Weights of a small transformer language model.
Size: 11 layers, MLP 192 SwiGLU, vocabulary 512.
Architecture: RMSNorm before each block, rotary positions, untied embeddings.
Each number is 50 + 15 x the weight over its row's rms, rounded and kept within 0 to 99. Layers, rows and columns count from 0. The size before them is the row's rms in percent of the matrix's.

# q: layer 2 attention query, 64x64, rms 0.5, rows 0-19, columns 0-31
# k: layer 2 attention key, 64x64, rms 0.399, rows 0-19, columns 0-31
q0 071:74 54 55 43 40 48 42 34 49 48 65 72 60 36 65 42 59 62 48 51 40 63 53 38 55 57 42 54 50 40 58 79
k0 101:32 59 58 45 46 31 34 40 82 37 55 35 31 48 30 50 57 51 74 43 27 47 39 56 43 49 48 71 44 58 74 42
q1 082:39 61 41 41 74 53 56 49 34 40 67 28 21 50 75 72 43 56 42 53 72 25 31 23 48 68 50 46 65 61 66 65
k1 104:51 29 63 31 54 46 16 46 49 64 54 44 71 36 70 47 50 64 46 41 32 72 40 60 65 50 54 52 16 45 49 43
q2 060:56 52 27 56 46 70 41 74 55 35 55 50 45 74 66 50 22 61 49 40 50 58 15 49 23 31 54 54 50 47 47 41
k2 103:54 38 41 24 40 43 67 55 37 36 27 51 56 34 49 62 54 39 39 16 38 59 44 52 48 34 64 22 62 80 36 53
q3 085:56 27 48 68 46 61 74 72 62 47 54 55 87 77 60 50 49 56 57 64 38 37 71 36 35 54 54 39 46 26 57 69
k3 101:81 33 36 34 51 62 46 75 28 49 50 15 43 52 54 57 54 52 52 38 66 64 49 65 64 34 76 41 49 82 58 31
q4 051:62 46 22 51 77 46 55 86 45 30 47 54 45 50 65 47 39 54 75 47 68 21 32 40 26 35 43 36 52 69 61 42
k4 098:44 62 39 29 59 43 44 59 22 34 39 40 77 40 51 64 32 56 40 34 51 53 38 85 51 38 54 51 48 75 31 49
q5 059:62 45 53 46 48 55 60 61 68 41 53 24 36 55 58 43 52 43 49 84 58 56 82 51 59 54 38 18 68 42 54 76
k5 093:64 53 75 33 64 61 53 65 52 49 54 59 39 35 66 61 34 59 49 52 75 62 64 68 62 55 39 61 55 50 64 76
q6 077:58 64 53 44 59 38 84 44 51 43 08 37 38 53 33 08 43 28 50 51 37 41 57 32 78 44 51 64 42 49 34 53
k6 068:40 41 47 39 45 56 72 52 41 53 61 33 59 69 37 64 41 73 28 57 45 39 19 47 39 65 52 63 50 63 52 63
q7 081:40 68 37 39 41 80 79 72 55 49 62 64 42 48 73 56 16 50 66 56 58 24 58 37 56 58 47 30 53 38 64 54
k7 107:47 43 66 55 53 63 36 58 07 53 57 27 56 39 60 27 42 71 40 44 48 69 44 55 60 71 39 20 44 73 39 56
q8 074:44 11 39 51 46 42 45 76 35 35 65 47 51 57 64 52 61 71 76 42 61 11 51 41 39 36 49 35 61 41 52 34
k8 119:59 48 38 28 39 28 57 49 27 17 25 39 28 34 50 66 50 43 48 28 43 55 14 58 52 42 57 36 76 78 54 64
q9 076:49 41 67 50 51 61 30 37 52 23 60 41 63 44 37 22 48 43 38 73 36 44 51 41 57 60 51 48 73 01 60 39
k9 077:66 42 53 65 49 41 35 51 73 45 54 38 40 64 53 36 50 24 60 61 48 65 49 58 50 35 76 05 38 42 63 39
q10 062:27 45 36 49 90 45 54 67 31 25 28 63 46 76 54 74 43 73 74 29 54 46 38 44 30 32 58 69 58 47 48 42
k10 099:71 54 21 27 61 49 50 40 44 49 32 70 51 33 61 57 56 43 49 53 47 39 24 72 57 30 56 45 65 72 52 60
q11 069:60 51 33 46 41 58 65 54 37 46 30 66 57 46 54 76 36 34 33 52 32 22 36 38 56 68 45 44 30 87 60 36
k11 070:47 33 72 55 33 45 27 57 46 41 63 66 48 62 52 28 63 72 59 60 58 40 49 40 63 61 28 45 35 47 48 46
q12 164:51 55 76 48 46 77 53 62 58 59 82 58 34 51 48 44 34 57 49 47 60 54 47 28 64 47 89 67 46 60 72 34
k12 085:43 39 37 70 46 60 24 38 72 48 39 75 67 52 53 52 44 44 83 57 29 40 65 46 46 52 54 76 47 35 72 34
q13 068:47 52 55 43 38 46 47 65 46 63 49 70 78 29 60 88 68 65 39 57 56 56 82 45 67 56 47 63 59 33 40 63
k13 120:56 61 51 65 46 44 14 31 52 51 37 49 24 47 50 34 57 62 77 82 38 55 48 64 47 61 22 57 33 41 68 60
q14 104:44 25 47 77 66 50 67 56 44 53 39 41 58 42 23 36 38 74 57 26 41 38 45 15 45 57 69 48 54 42 33 52
k14 071:58 45 68 53 30 59 58 63 50 61 43 42 40 80 34 31 66 43 59 69 49 23 28 37 46 47 37 59 47 47 56 35
q15 086:32 43 46 49 47 32 54 68 57 54 33 47 58 52 37 24 53 40 62 38 46 83 46 80 49 50 21 76 11 37 35 56
k15 109:38 37 59 49 59 55 51 55 78 52 29 67 37 91 32 63 65 58 44 64 52 29 49 42 30 54 77 41 54 50 58 11
q16 073:34 28 38 56 37 39 48 34 44 47 33 67 64 42 49 67 41 58 53 36 34 28 26 48 61 34 31 63 44 84 40 43
k16 123:58 48 14 54 52 37 39 40 41 29 54 44 52 60 40 63 67 38 60 41 43 26 45 86 38 32 53 68 38 45 54 42
q17 086:58 49 45 49 30 35 55 48 36 50 38 80 29 41 56 80 45 53 35 52 39 27 36 41 51 49 68 57 25 56 66 36
k17 091:33 45 29 57 37 53 54 59 23 58 62 52 33 48 37 27 35 34 58 47 40 54 72 29 58 48 55 38 56 64 37 30
q18 089:60 55 45 58 56 47 97 29 45 63 64 21 14 39 56 59 56 44 65 74 38 72 48 64 55 66 41 44 44 63 70 65
k18 082:63 25 68 27 44 39 46 48 38 50 62 31 33 44 22 45 35 44 39 25 56 38 86 37 53 52 42 40 36 53 34 24
q19 097:49 40 41 27 22 60 58 48 38 29 68 59 50 57 71 50 35 48 41 40 66 40 44 71 53 72 75 31 63 64 69 39
k19 103:42 69 28 40 52 42 37 72 24 36 43 81 50 38 65 52 64 40 47 55 44 73 43 52 30 45 79 51 69 35 48 42